Weights of a small GPT-style language model, trained from scratch on English Wikipedia: 4 heads of 32.
Each number is 200 + 30 x the weight over the matrix's rms, rounded and kept within 0 to 999. Layers, rows and columns count from 0.

# layer 7 attention output, 96x128, rms 0.294, rows 0-25, columns 0-127
209,198,222,202,126,251,219,216,148,201,253,163,286,227,228,250,184,217,264,170,205,196,262,172,132,220,238,201,232,274,295,182,210,228,202,236,186,180,214,246,217,172,222,184,212,207,201,219,177,155,214,180,226,224,226,182,205,230,187,210,179,217,212,180,212,180,212,206,197,192,189,195,226,183,217,179,187,202,179,240,224,158,232,203,223,202,224,231,249,200,216,204,187,197,199,197,230,185,223,192,200,203,189,223,192,239,223,219,183,187,176,234,279,208,246,205,161,193,173,221,227,236,170,202,182,184,174,195
175,166,272,188,195,130,249,121,199,191,221,205,196,182,196,167,225,242,164,231,279,236,199,214,160,162,238,190,252,183,178,200,195,242,218,229,243,227,197,192,186,241,211,207,184,184,156,207,212,197,211,219,215,202,177,233,183,190,212,233,179,164,160,197,206,159,189,235,157,227,227,155,164,172,215,160,198,193,169,177,186,190,201,241,228,214,205,188,252,221,198,204,211,237,146,209,238,209,159,167,194,208,204,230,164,182,217,231,216,208,211,201,184,168,170,159,210,152,243,186,266,203,215,165,225,136,211,215
190,219,168,160,226,154,135,232,266,150,122,177,159,196,285,195,135,177,198,119,206,252,130,180,186,204,224,212,184,234,181,260,203,187,148,219,209,169,184,213,207,193,214,209,162,212,174,211,148,186,200,206,228,225,199,218,187,226,177,164,190,190,203,184,202,170,220,182,209,209,225,226,199,170,229,203,154,240,165,177,195,166,231,213,223,220,227,230,208,191,211,226,199,209,199,181,178,190,197,177,182,216,200,216,216,214,241,176,226,202,217,247,181,205,234,206,210,205,233,207,190,170,196,193,198,205,178,210
227,128,307,123,207,170,269,165,229,147,280,153,185,214,202,290,107,225,254,274,175,197,121,195,214,298,235,216,133,202,217,223,173,203,195,191,209,206,218,191,185,197,184,204,217,203,224,181,167,241,194,224,212,185,159,188,202,220,211,188,221,210,234,173,224,240,185,229,237,207,186,190,200,185,186,196,233,129,220,223,189,196,182,204,189,188,177,167,173,195,197,202,203,157,184,223,239,176,165,236,222,203,214,209,163,198,178,208,267,171,211,179,192,228,153,239,178,190,233,191,149,189,194,197,150,199,191,203
180,206,144,218,171,222,211,193,189,208,199,186,155,198,210,217,130,236,253,199,202,243,210,265,131,163,164,187,191,160,278,199,166,223,198,190,216,200,189,165,204,200,185,205,211,178,217,212,209,195,157,249,185,218,166,183,168,211,160,232,216,196,215,238,217,199,202,178,201,189,228,181,204,197,210,189,206,201,201,186,201,191,184,189,220,209,203,220,203,218,192,193,184,212,177,186,194,184,198,195,190,166,176,192,191,198,203,172,206,217,187,235,180,201,168,199,171,195,198,197,246,205,197,193,218,158,186,224
154,310,202,271,202,166,225,258,158,174,238,194,193,258,254,250,238,229,263,214,206,97,146,262,182,184,139,227,224,211,199,299,188,180,144,172,209,213,192,195,151,179,204,217,217,174,138,203,178,212,176,191,193,253,210,201,210,221,213,196,175,226,208,227,205,207,227,196,213,198,203,221,197,184,186,169,195,200,238,189,238,194,228,209,186,196,201,209,224,192,180,203,139,215,227,217,166,225,200,200,194,190,200,178,160,193,200,180,184,223,234,203,219,188,202,231,225,195,145,190,207,190,165,206,172,157,187,161
198,234,176,156,155,238,160,219,183,248,187,207,216,257,266,182,178,227,266,243,172,169,263,184,205,197,199,273,240,265,141,247,185,207,206,238,205,200,220,195,233,189,225,142,198,215,199,209,217,168,205,206,189,188,190,205,240,229,213,156,187,176,184,178,223,202,204,186,184,215,179,196,187,199,215,209,233,187,232,231,217,186,171,200,195,196,198,171,200,227,205,201,182,184,218,211,196,173,170,204,184,188,207,172,213,214,210,206,158,252,190,203,175,179,203,221,199,212,152,240,201,198,206,210,196,228,185,231
212,240,228,255,108,284,185,188,356,238,235,206,167,207,260,155,249,215,209,280,215,247,254,258,210,265,248,188,118,218,214,175,195,198,185,237,181,170,235,236,187,178,205,193,232,186,219,192,160,189,183,210,202,184,159,194,203,230,212,181,204,239,252,154,163,201,238,234,232,213,212,192,183,226,237,167,246,159,206,218,193,197,178,190,165,176,191,177,218,228,206,207,149,222,183,189,185,185,195,210,167,143,164,240,187,259,215,205,221,158,177,155,189,190,195,126,232,217,193,202,216,233,197,226,193,175,155,235
115,195,237,259,191,196,176,207,166,191,146,201,182,171,76,228,124,221,175,194,183,174,211,215,243,94,198,152,140,287,190,243,175,176,173,176,179,202,200,203,157,241,172,254,240,164,207,218,147,177,170,200,181,202,212,244,163,229,201,174,170,197,187,193,218,211,197,189,239,201,201,224,194,204,180,184,207,158,200,208,186,188,179,201,200,214,216,178,169,188,177,182,183,225,247,226,200,180,199,184,195,205,176,256,163,160,233,184,207,178,206,216,215,131,210,233,177,253,193,199,161,223,229,220,248,189,241,178
79,196,230,145,190,275,134,212,94,207,134,230,250,244,242,218,153,179,196,138,178,211,220,202,167,266,255,208,216,231,176,216,171,200,201,213,227,168,191,226,196,244,202,194,174,206,200,197,180,215,224,221,186,201,262,186,197,202,191,222,207,175,184,190,208,198,209,210,189,182,157,208,241,181,166,218,163,192,218,196,199,208,218,205,204,178,206,209,209,221,202,193,201,204,201,203,211,217,201,185,212,216,193,203,208,185,209,230,176,244,178,231,210,231,192,189,245,199,186,239,183,202,173,196,217,231,186,169
163,178,254,257,171,199,203,204,177,203,202,199,134,134,195,97,119,186,245,161,155,118,215,230,165,226,228,183,246,279,195,199,220,167,240,220,170,202,166,203,228,170,237,223,180,196,193,223,252,205,200,235,184,191,201,203,200,190,218,205,254,200,205,156,195,241,179,202,207,242,189,197,227,183,214,211,205,240,204,214,203,185,211,208,228,188,209,203,230,204,224,179,204,180,213,167,198,203,234,131,217,233,224,238,191,182,196,190,207,217,182,254,212,245,193,166,254,200,197,213,192,204,184,215,175,207,194,209
252,217,254,209,129,227,146,229,191,212,236,205,167,210,244,219,242,155,89,169,163,237,157,227,263,173,240,211,154,229,235,199,193,198,186,248,208,160,228,179,161,181,226,209,230,214,162,188,174,211,205,214,202,183,228,172,249,206,205,220,191,153,195,179,207,185,219,217,213,202,169,151,218,205,189,178,190,152,221,245,272,204,175,214,225,169,219,215,234,167,235,211,189,216,186,193,226,208,225,202,204,219,202,235,190,234,266,230,168,197,207,210,211,215,222,182,192,238,178,225,156,194,193,198,182,173,167,205
172,162,130,255,137,180,165,193,171,199,179,191,220,215,285,145,112,221,199,184,208,288,222,224,228,247,293,158,185,154,219,249,181,188,234,195,204,166,178,181,228,184,151,213,166,170,191,179,224,177,160,216,219,205,208,227,198,186,171,192,202,200,224,208,226,209,160,204,217,216,196,191,206,175,218,202,180,223,165,204,185,193,199,233,221,222,206,222,178,221,195,186,188,180,205,197,180,202,268,199,197,202,233,222,204,196,193,194,170,190,181,198,194,181,199,218,238,211,196,223,171,194,182,215,210,209,192,177
251,228,147,216,171,212,245,291,242,162,179,143,199,210,171,198,207,256,225,257,226,177,168,176,157,204,174,277,118,174,123,206,214,196,206,220,155,186,152,185,197,235,230,195,200,185,206,219,160,194,235,247,224,199,209,216,190,183,189,222,191,192,203,196,196,183,202,183,212,188,217,223,202,171,180,234,187,230,197,177,198,225,195,243,194,193,200,241,194,207,198,198,195,191,199,222,211,173,177,195,161,208,195,178,177,219,177,241,178,216,234,160,227,218,203,147,230,188,195,174,232,185,159,246,216,176,216,202
188,207,291,192,254,222,225,201,237,196,214,199,222,178,260,181,175,182,245,145,242,105,193,226,229,259,161,244,289,216,214,232,246,194,201,210,224,236,194,186,203,199,204,249,191,179,186,182,186,195,202,200,221,190,184,189,168,180,185,200,218,252,196,214,197,186,219,209,174,187,220,218,206,200,192,209,212,266,176,140,197,177,216,198,186,193,193,187,207,211,181,159,177,199,139,191,222,236,216,207,219,195,200,217,216,177,209,199,261,198,192,175,198,213,216,208,209,190,148,144,171,239,169,209,232,216,145,208
191,216,141,230,225,132,213,148,179,131,241,230,198,182,162,269,211,142,207,216,204,254,221,138,106,213,247,175,213,230,129,270,196,222,229,162,226,220,164,212,167,202,222,268,217,176,178,221,187,215,167,199,179,211,219,180,191,230,184,191,225,268,181,219,171,197,252,215,175,193,190,177,218,181,186,188,189,195,187,202,219,191,205,184,185,211,202,193,233,195,208,182,198,227,177,197,215,175,167,201,190,206,223,221,233,153,219,221,216,220,195,195,254,201,179,224,237,139,174,197,227,186,218,204,147,167,206,179
181,187,201,194,194,169,166,189,207,204,200,180,169,172,193,241,276,161,158,210,217,148,200,183,192,213,217,142,181,188,210,204,203,241,191,180,165,224,259,216,183,180,207,182,217,194,214,201,229,188,133,175,180,197,182,196,236,139,215,167,200,161,195,191,190,215,172,218,223,205,201,175,190,228,210,160,224,162,234,215,238,235,181,195,201,224,174,185,218,191,172,221,177,207,256,210,168,203,197,192,203,194,163,235,198,213,208,184,181,153,193,195,169,215,193,199,194,216,199,183,174,231,216,203,107,175,195,216
200,195,193,269,147,214,164,165,158,185,174,233,301,224,223,221,233,225,180,213,163,239,134,160,223,183,240,240,283,208,201,160,220,181,194,234,164,200,210,224,219,201,184,163,212,184,203,264,190,206,245,153,190,170,181,163,219,155,177,234,234,211,214,158,170,191,205,183,198,208,203,203,183,233,190,202,196,188,199,215,180,224,211,223,167,200,152,199,182,172,160,220,255,197,187,245,216,203,238,238,197,210,198,252,215,217,197,198,214,181,218,172,176,224,194,158,156,163,172,222,174,193,193,265,252,217,188,138
225,225,183,158,245,187,149,198,184,200,171,116,178,235,266,251,136,189,189,123,276,217,142,115,214,195,144,184,198,213,194,122,197,215,227,174,195,188,196,244,194,228,212,213,183,201,182,198,233,150,227,192,228,223,194,161,228,211,205,188,219,200,211,171,195,214,201,217,179,185,205,228,203,210,196,236,205,211,207,196,168,213,205,212,197,214,224,224,198,216,212,210,196,232,180,185,177,171,189,171,172,192,241,225,223,222,158,198,191,191,180,197,183,207,214,208,168,219,183,184,175,172,229,224,200,185,216,189
175,256,162,154,292,255,274,107,209,201,204,219,240,245,210,166,222,175,171,164,241,220,236,213,260,182,230,198,202,191,201,243,210,183,209,223,186,225,228,201,162,168,203,240,166,179,218,191,211,175,195,226,178,179,206,215,199,220,219,188,157,203,235,169,196,212,161,207,183,224,191,200,205,205,203,193,205,212,202,206,171,196,151,206,195,207,184,191,184,213,187,151,169,196,180,197,185,193,175,219,192,193,236,203,188,247,189,182,169,218,211,199,217,159,178,188,207,195,197,185,243,247,203,184,227,204,164,203
133,273,247,166,161,209,199,217,243,237,219,213,284,139,183,244,152,239,130,169,246,218,267,24,284,147,201,186,215,108,217,271,240,196,198,227,195,242,230,246,209,206,191,175,172,223,199,176,188,193,195,185,166,181,204,185,213,205,178,235,158,169,192,166,199,197,192,211,168,196,169,177,215,186,173,247,163,183,206,221,162,228,211,216,179,220,217,220,190,196,198,221,213,201,173,201,199,233,193,222,202,270,170,200,189,211,192,191,183,170,199,194,167,219,173,202,184,239,206,194,178,214,142,236,227,204,200,176
240,169,194,170,168,199,245,120,266,254,167,257,204,120,301,274,234,175,243,161,128,212,191,173,289,120,212,220,200,225,186,205,224,181,210,185,158,212,230,197,171,167,216,207,212,193,201,184,199,201,222,164,194,201,210,189,199,206,198,197,173,191,168,191,199,188,212,159,182,200,198,224,170,223,217,184,183,196,206,218,242,207,240,190,212,222,177,216,220,206,206,225,211,169,233,193,216,176,175,186,232,263,203,186,230,202,224,187,233,146,226,200,204,176,237,229,179,180,185,227,228,143,204,191,169,232,220,209
198,165,212,250,217,134,153,162,180,203,209,185,232,262,229,233,198,168,217,126,198,210,258,163,187,172,243,244,151,52,246,304,205,221,190,165,203,184,194,223,178,201,159,216,235,162,182,216,196,206,242,226,211,214,176,202,229,148,167,161,167,260,163,145,213,186,220,218,182,198,209,188,197,210,218,165,200,175,187,185,139,185,197,232,158,224,209,194,204,164,201,205,204,209,157,208,196,184,177,179,200,166,205,186,220,223,219,195,172,184,232,172,188,212,137,192,189,129,244,204,165,214,223,162,175,188,203,197
186,207,224,146,243,189,195,192,163,226,181,215,192,155,170,158,217,254,181,165,235,250,166,204,196,186,192,225,123,231,244,214,223,182,201,232,217,200,211,176,223,209,233,205,221,210,235,183,194,197,190,186,198,176,198,159,182,183,233,211,211,207,212,214,174,171,192,184,144,223,228,203,216,194,186,171,198,190,200,203,227,204,212,184,176,195,206,204,227,195,179,178,207,208,174,203,232,152,240,202,218,212,229,208,205,227,203,243,218,198,215,225,216,213,224,185,173,214,192,192,214,217,248,192,222,202,192,202
184,121,256,223,180,199,195,137,259,190,189,160,181,266,199,168,192,165,211,190,219,210,153,140,173,125,170,153,177,189,221,158,194,155,166,219,243,184,216,166,177,161,247,175,177,198,214,219,217,221,183,227,182,193,216,231,171,210,226,194,214,207,182,180,194,206,198,216,234,204,215,218,186,222,184,219,246,211,226,215,196,191,202,187,228,184,209,187,183,173,193,212,184,189,240,199,198,198,215,200,252,199,201,216,201,202,180,235,215,203,195,211,214,215,170,195,227,208,182,188,167,184,185,215,175,204,252,220
216,242,228,198,221,120,156,176,259,139,181,170,227,148,195,161,179,332,241,266,212,185,196,188,177,250,136,210,197,190,221,201,244,183,186,171,200,181,230,185,217,149,218,174,151,206,198,253,212,249,200,142,165,203,214,239,183,225,191,195,227,212,181,219,152,191,211,207,229,210,192,218,180,220,224,216,203,180,190,233,188,221,181,176,197,203,214,167,192,207,204,211,198,203,225,211,178,168,198,188,244,204,176,223,206,193,186,199,190,210,224,198,184,213,160,208,211,240,214,192,186,182,201,180,191,223,184,188